python train.py --num_attention_heads=8 --head_dim=64 --norm="rmsnorm" --rope_theta=10000.0 --rope_fraction=1.0 --attn_scale=0.125 --tie_word_embeddings=false --init_std_o=0.00714 --init_std_up=0.0303 --lr_head=0.0105 --schedule="wsd" --decay_shape="linear" --doc_mask=true --max_steps=3425
Each number is 200 + 30 x the weight over its row's rms, rounded and kept within 0 to 999. Layers, rows and columns count from 0. The size before them is the row's rms in percent of the matrix's.

# up: layer 4 MLP up, 3072x512, rms 0.141, rows 2920-2954, columns 384-447
# down: layer 4 MLP down (transposed), 3072x512, rms 0.137, rows 2920-2954, columns 384-447
# gate: layer 4 MLP gate, 3072x512, rms 0.141, rows 2921-2955, columns 384-447
up2920,099,164,178,198,181,190,199,187,195,182,177,168,182,198,197,188,187,209,227,235,258,239,234,161,192,167,261,215,162,227,176,192,224,183,192,179,178,171,154,206,197,196,194,183,214,202,183,181,193,156,157,224,210,207,212,228,196,312,172,219,179,235,149,215,181
down2920,099,168,204,158,202,192,199,171,224,193,217,204,185,208,149,225,149,222,177,223,194,200,167,228,163,189,223,186,252,184,209,218,149,233,206,187,213,201,174,146,194,192,237,211,188,182,222,285,188,208,256,208,218,223,231,185,225,144,156,201,199,152,240,148,228
gate2921,136,149,166,210,176,169,202,237,201,226,213,199,245,179,197,198,212,259,154,215,208,172,155,243,193,226,171,192,183,169,189,198,201,217,190,199,158,203,212,208,224,176,233,198,218,243,215,259,261,231,230,214,178,171,185,147,188,146,190,182,190,231,160,232,255
up2921,131,242,231,221,180,194,169,194,180,233,190,210,144,221,214,183,166,153,178,178,163,181,206,176,164,190,200,198,210,179,200,185,202,233,211,203,215,175,186,186,175,158,251,191,196,164,213,162,188,197,192,180,206,212,176,221,205,222,192,235,140,207,197,152,189
down2921,110,170,211,216,213,213,227,202,286,197,130,177,180,222,206,180,213,191,207,181,212,220,153,211,199,206,227,214,194,271,213,200,172,218,156,186,235,226,211,191,226,221,212,236,194,176,203,171,210,183,204,205,189,220,168,208,254,192,211,204,213,185,260,217,218
gate2922,094,249,184,211,224,116,211,228,219,204,218,225,213,250,206,195,175,147,226,173,192,231,205,194,211,164,243,240,225,203,258,200,220,179,225,200,152,211,204,195,228,250,223,183,203,246,259,161,170,211,151,172,175,195,174,239,202,213,199,222,159,139,178,219,171
up2922,101,189,184,188,180,232,232,215,194,233,213,172,132,217,134,192,201,172,195,211,191,203,192,148,193,175,146,232,212,202,185,229,253,181,213,256,246,151,201,207,317,224,194,234,168,211,267,197,219,185,193,87,166,219,164,191,192,221,174,207,220,212,233,185,201
down2922,099,198,246,210,193,177,186,189,212,216,127,215,188,194,242,232,237,158,245,191,227,183,176,179,215,177,238,208,252,243,186,234,195,208,204,237,190,209,257,212,118,133,240,222,229,200,175,250,221,174,188,231,188,211,214,247,218,198,214,154,178,212,161,146,234
gate2923,104,164,193,179,223,232,151,228,237,225,218,200,204,216,192,185,183,170,233,283,230,237,218,212,202,129,172,207,204,149,218,263,214,134,228,211,250,253,183,149,222,176,187,175,175,161,215,192,166,224,157,232,139,192,204,179,220,148,207,188,194,242,204,203,180
up2923,108,187,174,234,126,176,232,181,225,192,130,195,247,158,203,200,216,194,184,177,211,194,216,150,154,213,241,144,205,154,222,206,206,211,212,85,217,187,157,194,192,219,184,193,287,249,170,179,231,173,216,181,228,157,199,193,219,218,174,260,190,167,158,197,167
down2923,106,249,241,183,213,206,222,218,181,153,209,198,181,176,189,194,181,220,179,231,161,187,175,200,217,206,240,233,196,219,209,235,276,213,206,171,185,172,163,235,172,196,163,180,239,186,221,158,224,182,220,169,231,224,226,188,212,212,207,175,169,152,219,214,201
gate2924,099,217,270,198,232,177,255,253,235,170,159,203,218,206,188,185,179,182,230,186,142,161,207,215,192,202,212,134,251,208,246,217,201,194,225,220,279,208,202,232,220,173,186,175,179,228,219,227,173,160,207,188,183,212,224,183,154,184,209,161,190,226,182,232,219
up2924,103,195,212,192,266,269,207,160,189,243,203,158,219,213,217,173,155,168,224,164,212,205,244,212,197,240,225,227,226,243,161,262,163,206,234,197,174,250,209,190,198,210,223,207,201,178,166,181,179,253,221,203,215,180,197,172,171,207,210,225,173,211,187,179,278
down2924,096,225,210,200,230,184,177,229,232,204,205,212,220,232,184,215,224,180,226,268,200,196,193,165,172,207,239,252,261,169,194,191,187,192,196,209,232,184,200,197,203,184,199,188,185,184,239,205,177,220,257,189,181,184,280,199,157,229,188,217,189,216,245,212,198
gate2925,097,155,223,206,192,260,247,238,198,199,230,194,207,251,170,232,217,193,226,162,229,169,249,180,153,197,228,216,114,170,256,201,173,153,151,213,173,218,207,206,176,158,171,225,153,222,198,211,208,182,174,173,209,207,224,148,171,206,192,242,173,227,148,228,141
up2925,099,197,211,215,208,247,230,188,203,164,227,197,184,216,220,289,195,209,222,227,234,177,197,179,212,168,212,240,160,231,189,233,222,197,210,152,171,184,205,168,186,190,203,177,197,248,128,197,191,172,211,246,222,210,215,201,198,230,259,207,227,226,199,192,186
down2925,106,178,190,219,242,190,142,235,192,139,225,215,201,199,276,181,231,224,216,188,261,239,171,195,235,201,194,215,157,173,204,238,197,227,151,198,211,157,208,228,162,136,244,147,176,238,195,211,190,218,185,209,199,183,216,172,156,251,190,222,196,160,178,178,155
gate2926,102,200,216,178,190,261,203,189,219,149,180,236,219,231,194,202,191,171,187,208,196,229,176,197,171,200,178,203,171,141,277,134,193,259,208,186,216,173,206,219,117,179,172,219,173,176,242,166,161,213,161,234,195,175,229,167,189,190,200,162,166,230,164,222,198
up2926,099,203,228,198,239,231,205,198,131,213,181,162,213,231,201,224,181,179,192,222,238,205,183,222,175,233,182,246,196,225,218,205,224,166,227,173,198,220,192,156,131,236,228,288,213,211,212,208,183,251,225,175,225,219,181,207,186,202,176,233,173,195,202,158,254
down2926,099,245,229,193,174,192,219,185,143,244,194,229,161,183,200,197,171,213,203,212,188,171,207,182,235,226,218,233,224,242,189,214,194,113,192,235,228,226,239,204,243,227,246,189,173,225,191,243,236,128,188,207,239,220,190,253,198,218,191,197,190,182,214,223,230
gate2927,102,182,176,169,217,195,210,220,165,158,201,196,237,218,193,214,181,148,220,211,181,195,246,192,162,208,236,210,196,210,250,210,183,207,245,232,168,170,275,229,175,245,225,212,206,176,240,139,201,266,202,219,176,212,273,171,213,206,285,210,181,172,204,176,229
up2927,105,194,191,189,198,167,205,196,253,185,237,233,194,195,150,181,220,145,205,97,203,219,245,166,223,216,201,177,195,198,172,183,225,167,189,177,253,202,214,157,202,148,169,176,191,186,141,182,175,218,270,207,188,195,207,230,214,181,252,180,189,211,231,186,200
down2927,099,217,178,191,231,218,157,221,240,260,234,205,192,177,221,195,174,201,198,211,257,170,167,231,124,194,244,192,250,211,201,220,222,191,261,210,164,193,158,207,238,181,210,190,196,190,180,164,226,246,232,189,174,224,213,203,178,177,217,178,230,260,174,213,183
gate2928,105,223,213,196,223,246,181,159,246,221,186,180,178,214,183,137,216,184,213,159,213,217,123,208,208,191,225,219,225,132,190,201,215,207,221,141,193,216,248,226,178,188,229,190,214,169,197,205,149,171,153,142,197,162,169,222,176,205,237,176,252,168,191,191,198
up2928,105,171,110,246,187,221,240,184,186,147,192,252,117,202,177,176,214,175,236,231,226,202,228,180,200,217,179,199,247,201,214,198,183,146,281,174,169,187,195,204,183,228,181,236,185,220,238,231,247,154,180,216,203,215,156,238,241,230,198,191,186,224,177,234,182
down2928,105,194,214,170,215,216,207,212,129,219,186,164,179,209,179,220,186,220,259,178,200,217,180,187,190,190,174,218,172,166,215,186,191,209,222,214,191,205,230,197,205,237,180,196,221,202,218,223,214,205,204,220,224,215,203,206,156,187,175,210,212,140,167,203,188
gate2929,098,246,202,224,204,191,182,178,190,217,217,205,235,183,199,193,192,228,173,221,231,194,214,247,245,174,249,194,190,160,195,168,193,192,181,211,187,181,180,152,183,206,134,207,210,234,191,194,226,201,187,206,222,169,201,231,213,274,157,220,187,207,244,271,199
up2929,099,164,205,188,190,211,195,209,182,206,215,186,192,198,206,204,234,141,238,208,251,214,192,232,216,200,137,228,170,218,178,213,234,219,232,190,185,196,226,217,173,211,261,169,170,243,244,211,144,224,224,173,235,229,229,174,198,192,169,206,185,190,188,239,190
down2929,100,194,207,217,149,195,202,217,208,216,243,188,217,271,188,165,199,209,201,223,241,215,190,187,236,206,162,200,208,108,220,218,174,173,244,183,195,200,256,157,182,205,169,184,223,183,189,193,206,215,212,185,197,245,233,188,196,245,175,183,231,248,200,200,210
gate2930,117,166,177,185,191,225,185,193,173,218,149,164,279,220,178,207,199,217,196,151,186,176,252,214,136,180,223,248,206,219,213,189,157,183,291,198,216,196,215,228,205,174,182,181,230,192,169,203,210,144,206,190,184,191,266,177,177,222,201,208,228,222,225,178,220
up2930,121,180,172,202,177,185,175,183,226,218,241,178,147,199,200,217,162,203,183,241,195,165,205,227,205,203,193,263,217,261,243,204,188,171,178,178,167,188,248,193,205,206,207,196,272,155,175,225,214,213,191,210,204,130,263,133,236,194,216,203,205,193,208,197,205
down2930,102,187,201,124,201,187,175,255,217,210,156,211,215,143,180,250,187,241,226,187,205,172,233,204,174,205,212,249,215,222,242,231,203,143,232,169,176,184,197,214,187,162,200,197,219,237,183,199,224,175,165,191,202,223,240,231,199,261,196,163,203,193,233,219,209
gate2931,097,183,164,208,200,202,186,192,191,199,208,211,167,226,245,205,228,226,254,211,218,234,223,131,193,196,213,195,242,156,240,229,245,169,207,217,237,191,238,181,190,261,173,238,205,245,256,169,225,200,272,130,182,182,274,234,160,191,270,218,150,216,224,210,214
up2931,099,198,170,182,225,158,246,203,240,203,173,194,179,211,143,203,176,225,215,209,202,199,206,180,158,192,203,177,160,179,174,241,224,194,207,259,205,226,171,177,184,148,181,244,144,225,212,172,220,198,183,197,213,194,197,156,160,161,193,160,224,185,164,211,119
down2931,099,195,200,161,177,186,187,201,215,194,194,170,226,153,217,185,232,187,269,189,223,184,185,185,199,169,221,171,204,186,179,222,123,190,171,163,224,158,235,168,192,156,186,216,242,204,181,201,207,238,206,260,238,217,261,236,244,211,213,255,195,204,238,162,230
gate2932,099,145,172,219,193,196,215,155,176,230,278,242,143,185,193,234,173,223,241,189,220,197,226,155,198,193,200,157,227,215,164,163,162,236,210,252,185,145,228,190,197,216,235,219,234,208,185,254,229,191,221,141,197,206,177,266,199,268,244,198,169,228,226,232,215
up2932,099,233,201,204,207,188,187,255,167,188,196,218,181,217,206,174,164,158,201,172,199,224,179,203,186,229,177,196,224,256,197,210,169,236,175,186,248,269,184,243,218,196,180,231,204,179,249,199,175,179,214,210,203,199,211,217,235,269,181,242,206,145,174,161,231
down2932,103,184,242,196,182,251,220,153,169,243,188,184,196,157,196,210,221,223,221,185,201,192,242,181,258,218,220,120,180,198,148,179,120,177,202,244,238,167,205,153,207,241,230,173,187,179,138,156,213,225,203,199,161,218,120,244,210,220,195,157,177,203,210,227,185
gate2933,095,175,267,221,177,173,171,162,193,209,211,208,206,210,183,176,223,274,195,164,207,208,258,209,225,180,143,192,183,123,243,222,231,185,181,239,189,156,207,235,198,193,252,207,230,221,197,140,233,191,209,192,170,171,201,215,207,195,235,243,235,232,180,176,233
up2933,094,197,206,160,156,194,183,188,178,217,189,220,204,206,271,269,216,207,172,213,171,164,192,210,194,180,266,186,161,196,188,189,193,201,195,220,237,252,218,227,188,232,189,218,189,209,228,214,192,256,160,192,224,182,190,236,163,181,184,161,214,167,179,163,217
down2933,092,219,215,236,205,158,213,225,148,175,223,163,243,179,164,157,222,194,226,179,230,204,234,132,174,198,219,214,204,231,221,204,200,206,196,177,217,158,193,187,243,203,191,205,174,169,162,207,214,174,152,198,211,241,230,173,187,187,206,194,182,201,204,212,190
gate2934,109,189,189,204,191,237,261,193,197,188,209,234,165,205,207,209,228,224,205,191,232,166,266,161,235,157,196,160,193,193,225,228,142,192,155,211,213,261,195,168,183,214,143,189,203,243,159,214,183,174,186,201,174,151,196,260,202,179,237,201,189,216,175,244,174
up2934,109,126,230,226,188,190,170,207,252,222,182,168,198,167,149,241,218,194,148,186,122,238,184,184,192,180,239,237,221,189,194,196,179,167,136,196,160,199,209,187,218,225,180,222,201,155,218,216,161,219,190,204,195,214,196,178,209,170,207,248,129,237,174,140,192
down2934,103,170,173,161,228,197,218,198,187,208,216,179,163,224,165,192,171,206,191,212,153,234,192,242,189,223,261,230,238,217,223,219,195,189,170,165,227,146,181,253,215,169,243,207,233,234,214,221,199,160,171,148,190,202,197,204,182,182,254,247,216,182,255,183,193
gate2935,105,225,168,176,219,188,191,225,212,175,243,210,257,182,201,168,210,241,154,177,185,242,168,220,163,190,174,236,210,207,158,196,166,160,221,223,250,164,213,259,220,150,194,217,219,208,203,203,118,253,206,212,215,193,182,280,208,205,215,206,222,171,176,194,215
up2935,101,187,215,219,200,201,183,200,217,176,248,174,224,163,209,171,218,167,204,237,173,141,177,244,188,216,195,186,247,193,218,221,190,185,194,203,180,197,154,218,232,222,139,215,233,171,172,171,174,209,205,168,150,209,227,238,208,176,205,231,182,234,212,209,205
down2935,098,162,163,182,242,254,197,238,218,224,154,238,168,185,185,191,245,235,157,158,195,212,227,212,205,241,176,229,141,228,223,179,163,231,230,234,187,216,199,194,195,225,235,227,206,166,201,253,246,184,166,171,231,193,189,190,141,215,209,155,190,204,157,221,187
gate2936,106,185,196,200,157,196,210,212,205,147,186,202,211,214,180,222,191,173,221,202,172,217,173,227,164,246,220,194,160,194,277,253,217,230,207,179,154,217,232,191,182,192,181,120,170,182,246,243,244,230,258,155,208,209,169,217,243,199,186,195,190,194,166,143,213
up2936,103,224,183,163,166,226,208,196,204,180,187,259,228,216,137,226,187,200,218,241,178,236,214,207,179,206,217,205,197,228,154,217,216,147,200,244,173,176,212,176,229,202,200,171,170,257,224,234,214,200,163,196,131,209,218,205,225,177,263,176,213,217,205,168,265
down2936,102,198,217,234,207,198,215,187,232,162,217,142,207,208,167,211,230,181,228,192,171,150,161,234,137,162,215,193,171,193,236,189,191,248,157,154,243,216,222,225,223,204,231,202,249,155,163,236,195,185,146,203,206,221,218,198,225,204,183,207,204,224,117,248,200
gate2937,103,199,222,208,220,195,214,220,181,212,154,205,156,148,213,206,176,184,194,195,228,180,239,232,182,205,175,225,220,179,207,218,202,198,207,166,249,180,198,176,203,182,208,117,186,186,170,179,204,216,251,208,253,219,176,187,191,266,174,200,237,227,206,225,239
up2937,102,212,187,214,234,230,223,175,185,191,176,225,210,231,247,183,196,190,241,241,220,208,219,239,180,250,196,155,219,201,227,190,219,186,169,163,215,139,165,203,206,203,214,142,202,201,208,237,155,190,226,212,218,205,166,187,212,173,180,189,206,194,205,233,213
down2937,102,246,207,196,162,213,218,189,215,186,170,206,209,240,199,192,211,189,216,220,256,214,220,199,216,202,216,172,157,147,210,194,245,156,174,191,237,214,200,198,198,186,238,171,221,196,157,183,217,203,216,208,208,211,117,211,235,211,244,204,209,171,192,188,160
gate2938,091,181,215,205,153,195,238,175,194,218,190,194,173,139,243,211,198,219,178,202,243,178,177,203,176,195,214,233,211,179,167,183,157,163,235,205,207,239,226,161,244,228,172,232,201,155,219,140,199,206,205,239,270,227,192,187,154,156,200,203,154,190,191,214,228
up2938,101,242,212,244,155,142,210,201,198,236,235,198,216,161,135,209,252,217,190,166,142,156,224,162,168,163,152,205,265,155,222,165,221,208,212,168,146,214,220,230,233,191,166,141,172,182,192,192,196,180,198,203,275,215,206,189,215,231,198,210,150,147,191,154,191
down2938,104,212,202,192,233,215,218,147,166,151,199,167,153,183,182,189,214,211,211,183,222,195,165,250,233,276,183,181,208,179,170,224,193,239,187,243,204,256,152,171,249,183,201,211,209,193,251,187,177,192,195,218,232,209,176,160,184,244,177,188,196,221,185,174,180
gate2939,119,250,208,201,195,241,211,192,171,191,180,176,189,207,227,227,176,229,196,187,189,196,215,214,231,208,163,148,198,225,173,184,180,225,167,259,230,216,218,188,237,209,209,213,182,170,227,193,176,204,256,233,185,226,220,209,197,218,205,176,206,220,192,242,191
up2939,112,284,168,183,190,189,191,183,180,182,151,186,212,166,218,205,216,166,210,192,208,214,226,164,197,260,210,206,204,183,175,179,207,216,239,213,191,254,192,249,230,251,200,244,240,225,257,179,165,243,171,199,202,196,220,166,242,237,209,172,174,188,164,146,247
down2939,103,167,180,189,228,176,198,231,159,251,185,252,223,207,210,216,240,185,131,186,181,208,199,199,186,208,239,226,214,213,172,255,214,253,193,241,214,171,138,191,201,174,150,171,213,218,151,189,179,221,246,199,157,209,227,221,188,204,177,208,211,198,188,241,205
gate2940,096,171,188,209,190,185,179,239,183,197,219,176,142,213,200,222,206,208,225,185,212,148,195,186,157,190,242,209,233,173,209,200,240,192,214,174,190,223,219,216,223,234,207,155,194,196,198,243,257,169,200,155,222,179,220,149,197,258,228,195,187,193,178,153,161
up2940,099,224,271,215,195,211,171,181,151,196,139,211,228,170,208,124,110,145,188,157,231,172,225,200,189,187,185,229,166,208,230,199,157,195,247,215,179,150,196,174,203,205,194,219,214,182,196,183,202,155,188,227,147,200,173,175,179,194,252,213,260,173,149,224,216
down2940,100,189,156,227,182,218,171,148,217,198,226,121,208,191,193,139,194,260,197,220,160,134,209,204,175,229,176,186,185,217,192,249,148,190,228,215,261,209,181,182,252,223,231,177,196,184,219,182,180,227,207,156,181,217,206,173,175,243,198,149,154,222,177,242,207
gate2941,107,233,214,214,186,173,175,209,227,187,220,178,161,195,216,183,213,245,213,262,227,216,182,213,194,216,212,172,236,174,170,199,240,184,231,200,201,229,279,219,162,221,183,170,205,202,187,182,189,165,183,200,223,210,160,190,189,180,167,244,216,205,196,210,185
up2941,109,186,196,236,169,209,203,160,207,212,221,166,169,256,209,259,223,186,198,191,210,284,254,213,150,212,146,185,216,166,184,218,203,167,228,173,222,240,194,180,191,282,210,260,232,249,210,196,205,196,217,237,227,217,190,205,216,191,188,177,189,183,209,184,209
down2941,095,205,175,158,211,190,216,211,182,208,258,204,250,177,229,188,216,222,262,183,206,211,170,176,165,203,228,234,133,195,280,211,199,262,202,234,158,225,170,190,227,159,206,183,189,175,201,231,214,184,255,230,237,210,182,174,194,235,208,195,186,217,251,212,143
gate2942,102,247,170,165,245,168,206,200,192,214,195,247,171,192,153,201,180,190,164,143,187,218,202,198,151,179,155,208,214,214,188,178,145,158,191,196,188,148,193,193,191,202,206,225,163,172,212,155,184,188,187,195,206,205,203,161,176,180,223,175,178,150,184,232,189
up2942,104,166,206,177,138,195,188,231,192,166,213,200,172,218,187,170,152,190,179,189,222,170,151,211,230,242,189,212,195,197,237,201,187,205,238,184,217,221,254,163,214,171,222,235,230,167,210,167,141,263,188,230,196,233,184,208,229,189,177,252,159,215,222,231,166
down2942,101,160,193,205,222,212,216,211,178,220,170,173,242,202,227,210,204,231,213,162,269,255,215,202,168,166,209,231,174,237,166,167,235,204,209,204,188,193,268,189,175,237,189,225,184,207,183,111,210,110,213,202,213,200,225,236,162,169,185,205,178,183,197,191,185
gate2943,096,174,224,205,145,225,222,216,177,194,184,196,193,244,198,196,165,227,192,182,201,185,206,210,230,240,169,215,203,145,196,187,211,193,207,233,206,223,234,167,201,236,169,163,168,145,277,214,268,225,207,184,170,209,192,232,218,176,185,204,237,175,211,214,192
up2943,098,181,217,211,184,222,185,196,141,184,153,179,212,180,249,184,186,247,224,191,247,221,173,216,224,155,186,187,242,232,213,255,196,222,161,240,192,221,214,208,215,163,237,140,232,233,194,183,196,171,221,201,211,222,219,219,248,191,204,196,219,211,213,182,212
down2943,096,213,222,136,193,137,233,202,226,138,224,228,185,148,222,170,182,225,283,222,159,195,248,254,204,211,203,260,213,223,162,145,222,182,225,116,149,243,210,247,203,173,175,213,195,168,189,213,212,204,201,197,191,177,196,239,220,215,170,159,223,191,170,211,189
gate2944,098,183,120,197,210,208,180,226,183,246,171,210,270,235,185,175,219,175,211,205,146,181,145,175,207,217,168,198,227,246,186,250,219,138,189,199,183,232,169,191,225,207,232,191,206,216,199,184,231,225,198,148,199,235,157,196,203,195,263,116,158,180,189,193,177
up2944,095,239,197,176,202,156,234,205,262,222,194,262,197,207,157,200,199,169,196,210,206,191,268,153,197,172,186,187,181,197,197,203,212,166,201,187,279,182,198,155,239,197,167,229,202,189,173,181,217,212,182,267,156,201,173,141,219,158,236,161,236,152,217,161,194
down2944,098,174,229,188,209,224,230,230,170,124,246,218,156,171,204,146,174,231,180,202,238,160,183,195,225,174,174,213,226,191,228,203,239,175,211,188,248,204,183,191,213,194,212,224,214,185,222,211,212,194,175,206,231,173,246,212,227,220,205,212,158,256,212,187,172
gate2945,120,206,199,148,162,221,179,201,235,226,205,226,247,152,194,178,204,163,210,222,203,202,192,190,232,177,207,192,227,232,238,186,226,182,178,181,187,197,201,118,204,182,240,239,211,171,230,196,186,269,231,232,207,149,166,211,184,207,281,186,187,210,207,234,168
up2945,133,195,174,177,231,206,188,188,212,184,155,187,203,164,181,191,217,237,188,222,222,213,222,144,216,205,216,206,211,169,171,175,187,238,196,201,211,203,170,165,262,244,195,223,225,141,210,178,272,194,173,233,142,197,203,184,224,221,149,200,218,158,182,179,234
down2945,096,200,201,191,203,221,212,188,201,195,185,247,201,182,183,220,173,245,189,186,225,199,103,218,214,187,210,193,213,216,205,181,225,149,207,212,177,212,193,184,184,249,204,206,200,182,188,201,160,203,178,182,248,136,190,170,186,204,232,181,171,215,293,228,169
gate2946,099,230,154,222,187,186,180,211,221,171,191,184,257,185,175,179,153,210,204,198,199,182,190,201,182,202,242,234,200,151,160,151,220,198,251,165,204,215,195,181,165,146,147,242,174,145,144,224,166,250,192,215,208,177,173,151,199,212,210,199,192,184,166,182,211
up2946,099,222,178,197,208,225,217,205,150,225,193,182,218,206,201,171,230,199,190,210,190,178,177,219,193,207,168,178,227,223,184,140,163,211,219,220,208,165,223,172,165,176,210,189,250,233,192,146,186,268,269,243,240,167,243,208,218,202,169,204,174,197,215,179,172
down2946,101,167,196,164,208,191,252,250,220,168,182,186,232,180,254,232,206,233,252,153,194,182,214,202,191,188,252,185,155,195,239,175,185,220,217,194,175,217,177,225,172,201,221,225,180,190,203,217,126,178,187,237,230,195,202,176,242,176,213,239,199,197,245,177,200
gate2947,091,198,163,183,204,184,168,217,171,251,216,181,216,189,172,200,152,204,247,235,158,200,245,181,224,209,172,221,182,188,181,169,195,186,181,237,220,196,255,167,238,205,166,193,198,238,262,227,181,208,189,228,192,154,223,212,100,197,238,219,177,225,227,190,223
up2947,094,126,204,215,206,181,208,178,190,221,167,175,181,200,178,159,232,183,110,158,230,200,189,263,313,173,189,201,213,245,159,170,174,175,181,182,198,245,226,228,213,207,220,210,273,240,224,224,137,229,244,209,217,186,208,186,156,194,144,195,187,129,235,194,173
down2947,098,154,224,212,226,229,200,207,181,170,230,246,256,212,200,192,164,180,179,182,219,167,200,239,166,206,213,220,170,213,222,175,170,193,199,137,158,139,178,199,201,211,177,124,165,197,170,251,155,196,186,192,175,239,193,168,213,210,183,185,198,238,213,201,186
gate2948,092,215,176,224,174,199,193,189,231,211,178,208,139,273,229,186,148,205,153,199,200,211,248,163,175,191,197,209,209,198,220,210,205,190,148,186,187,191,266,208,199,215,169,187,230,184,198,178,213,160,168,209,210,253,189,157,242,221,237,200,298,196,227,186,201
up2948,090,153,202,182,160,249,165,166,219,184,200,203,156,186,189,211,201,179,230,216,220,200,238,254,150,199,243,172,284,208,199,190,178,238,195,207,231,222,204,203,221,203,210,239,180,202,229,175,192,185,255,206,187,189,207,236,182,205,192,233,129,182,236,193,211
down2948,093,194,238,175,191,209,186,205,197,251,213,207,206,188,218,214,241,242,154,207,269,241,223,212,200,166,236,249,196,177,171,211,235,225,228,225,231,236,176,181,206,241,180,143,187,140,188,174,159,226,129,201,218,197,246,213,228,233,169,197,229,197,198,209,205
gate2949,110,185,231,185,169,257,199,254,180,199,141,205,213,206,190,171,206,211,206,169,168,206,189,177,202,222,208,176,196,191,212,182,190,180,165,230,245,206,184,187,145,144,201,217,247,250,158,250,148,266,196,133,228,234,172,131,220,90,215,174,184,153,192,207,201
up2949,117,199,189,208,156,110,232,254,209,215,243,138,175,195,181,208,178,155,220,178,167,234,197,183,197,188,190,185,160,242,224,209,138,171,219,168,234,210,204,181,183,206,223,206,206,209,194,223,242,153,204,163,156,203,234,156,169,196,210,161,241,182,225,203,181
down2949,109,190,175,166,203,189,145,227,229,159,235,234,207,198,160,217,233,219,160,200,193,202,219,202,240,237,188,167,218,224,173,146,236,215,206,212,242,203,242,235,193,235,254,188,208,196,231,164,232,265,143,262,270,202,223,205,223,211,192,224,287,179,183,202,189
gate2950,095,250,205,175,187,176,185,261,174,227,203,161,201,222,232,148,206,215,208,206,202,192,215,203,222,187,199,243,242,187,230,219,251,190,219,197,138,225,160,214,194,210,298,204,226,192,251,176,214,206,237,198,182,205,197,230,221,167,203,195,190,217,164,188,175
up2950,091,214,198,177,225,132,188,182,182,179,158,183,180,202,162,187,178,190,236,196,265,205,198,226,203,225,180,202,217,183,213,167,228,261,216,192,210,171,185,229,191,162,149,185,216,190,161,153,179,168,222,165,184,230,214,208,226,175,205,157,227,194,253,205,192
down2950,099,202,165,225,188,259,192,255,160,179,205,222,194,206,198,174,205,173,155,207,199,183,204,229,223,185,180,224,255,118,156,236,185,170,186,193,210,192,182,275,148,211,169,210,186,231,288,153,237,191,179,218,270,226,158,196,184,203,240,247,230,164,206,162,233
gate2951,092,196,237,132,179,183,168,197,196,200,232,197,187,222,176,220,153,200,183,172,195,207,206,189,184,142,219,176,254,179,203,225,211,166,199,217,186,243,218,254,228,188,228,197,193,180,203,201,228,183,189,219,200,154,169,145,183,186,217,180,177,241,210,223,242
up2951,091,181,204,202,177,230,193,221,217,145,194,216,224,177,171,193,231,183,197,182,243,199,252,202,160,164,218,186,178,211,200,228,212,167,210,160,213,184,211,237,216,160,221,199,236,166,134,196,148,160,195,190,211,220,239,251,224,204,213,197,210,159,202,193,197
down2951,098,179,225,156,274,196,237,205,246,240,238,245,204,214,223,201,113,190,223,182,167,254,200,224,228,223,187,200,222,222,192,200,169,195,198,180,190,176,240,195,182,188,223,231,156,177,202,186,217,157,196,156,155,136,237,192,166,228,196,201,200,197,207,217,196
gate2952,099,259,198,202,222,205,180,245,172,179,202,164,184,215,240,236,182,210,193,200,159,220,254,207,184,238,195,223,252,177,239,174,163,158,221,242,176,234,215,158,212,228,196,243,177,191,165,174,183,258,236,240,218,201,208,159,217,136,197,241,153,133,143,209,172
up2952,103,198,191,227,166,241,182,182,217,215,211,197,196,184,206,207,170,179,239,165,225,151,112,205,157,197,187,240,225,147,188,207,196,197,188,190,186,179,251,243,247,231,199,196,186,152,158,199,255,157,265,214,233,199,205,228,194,172,179,152,216,204,264,231,262
down2952,099,166,208,232,195,206,209,173,215,193,177,255,259,197,178,178,220,180,179,200,198,203,246,195,264,193,220,132,270,166,175,179,217,253,202,211,187,167,195,208,225,183,142,146,229,155,221,243,188,209,208,186,205,197,160,249,120,191,177,171,153,241,186,186,155
gate2953,105,219,199,164,214,191,236,203,179,178,254,264,177,228,178,206,211,210,185,177,194,152,200,223,225,208,190,184,228,187,233,196,187,193,237,169,192,187,236,162,207,214,230,164,170,226,186,222,222,187,181,158,233,229,232,140,243,201,226,174,205,230,218,209,182
up2953,105,214,169,189,197,222,179,230,201,284,202,195,187,192,161,196,204,245,251,215,208,182,196,196,180,207,205,224,170,240,191,166,228,206,140,251,192,213,167,179,180,190,184,202,245,204,247,217,183,202,150,246,173,196,242,195,284,159,238,235,212,220,234,186,186
down2953,099,224,178,197,250,227,162,214,210,175,174,218,217,221,215,149,238,192,237,265,231,165,207,253,164,186,228,226,255,186,179,242,189,198,192,202,204,189,163,220,188,239,230,195,193,228,211,202,211,235,216,174,235,165,179,205,142,209,224,145,198,149,182,195,210
gate2954,103,163,173,219,202,185,206,191,209,195,248,225,221,140,191,222,238,183,163,180,165,196,201,124,168,214,248,229,214,232,250,243,223,172,167,207,207,194,149,201,218,181,210,164,264,215,176,256,191,208,181,181,155,191,211,222,229,209,197,179,205,231,154,186,195
up2954,103,201,200,226,173,196,170,170,233,242,171,208,222,211,197,163,214,151,230,188,191,157,175,236,178,218,211,246,214,173,224,205,161,222,227,158,214,201,189,178,168,132,217,173,173,212,146,202,139,221,225,197,168,255,237,166,210,206,165,158,157,238,207,200,217
down2954,103,214,179,163,230,215,264,217,205,132,167,208,208,150,228,181,216,206,220,198,190,198,205,147,206,205,230,125,176,212,239,230,225,204,186,253,174,253,194,203,210,192,196,190,257,191,198,216,216,189,197,156,136,198,203,214,182,235,171,223,240,204,201,159,161
gate2955,096,158,238,213,206,178,123,187,137,229,201,217,222,168,252,174,207,238,198,215,213,197,197,187,213,217,185,209,220,212,124,231,213,202,207,245,236,184,240,217,207,219,181,209,203,150,201,143,214,242,143,217,237,266,240,205,146,194,202,191,252,196,180,207,224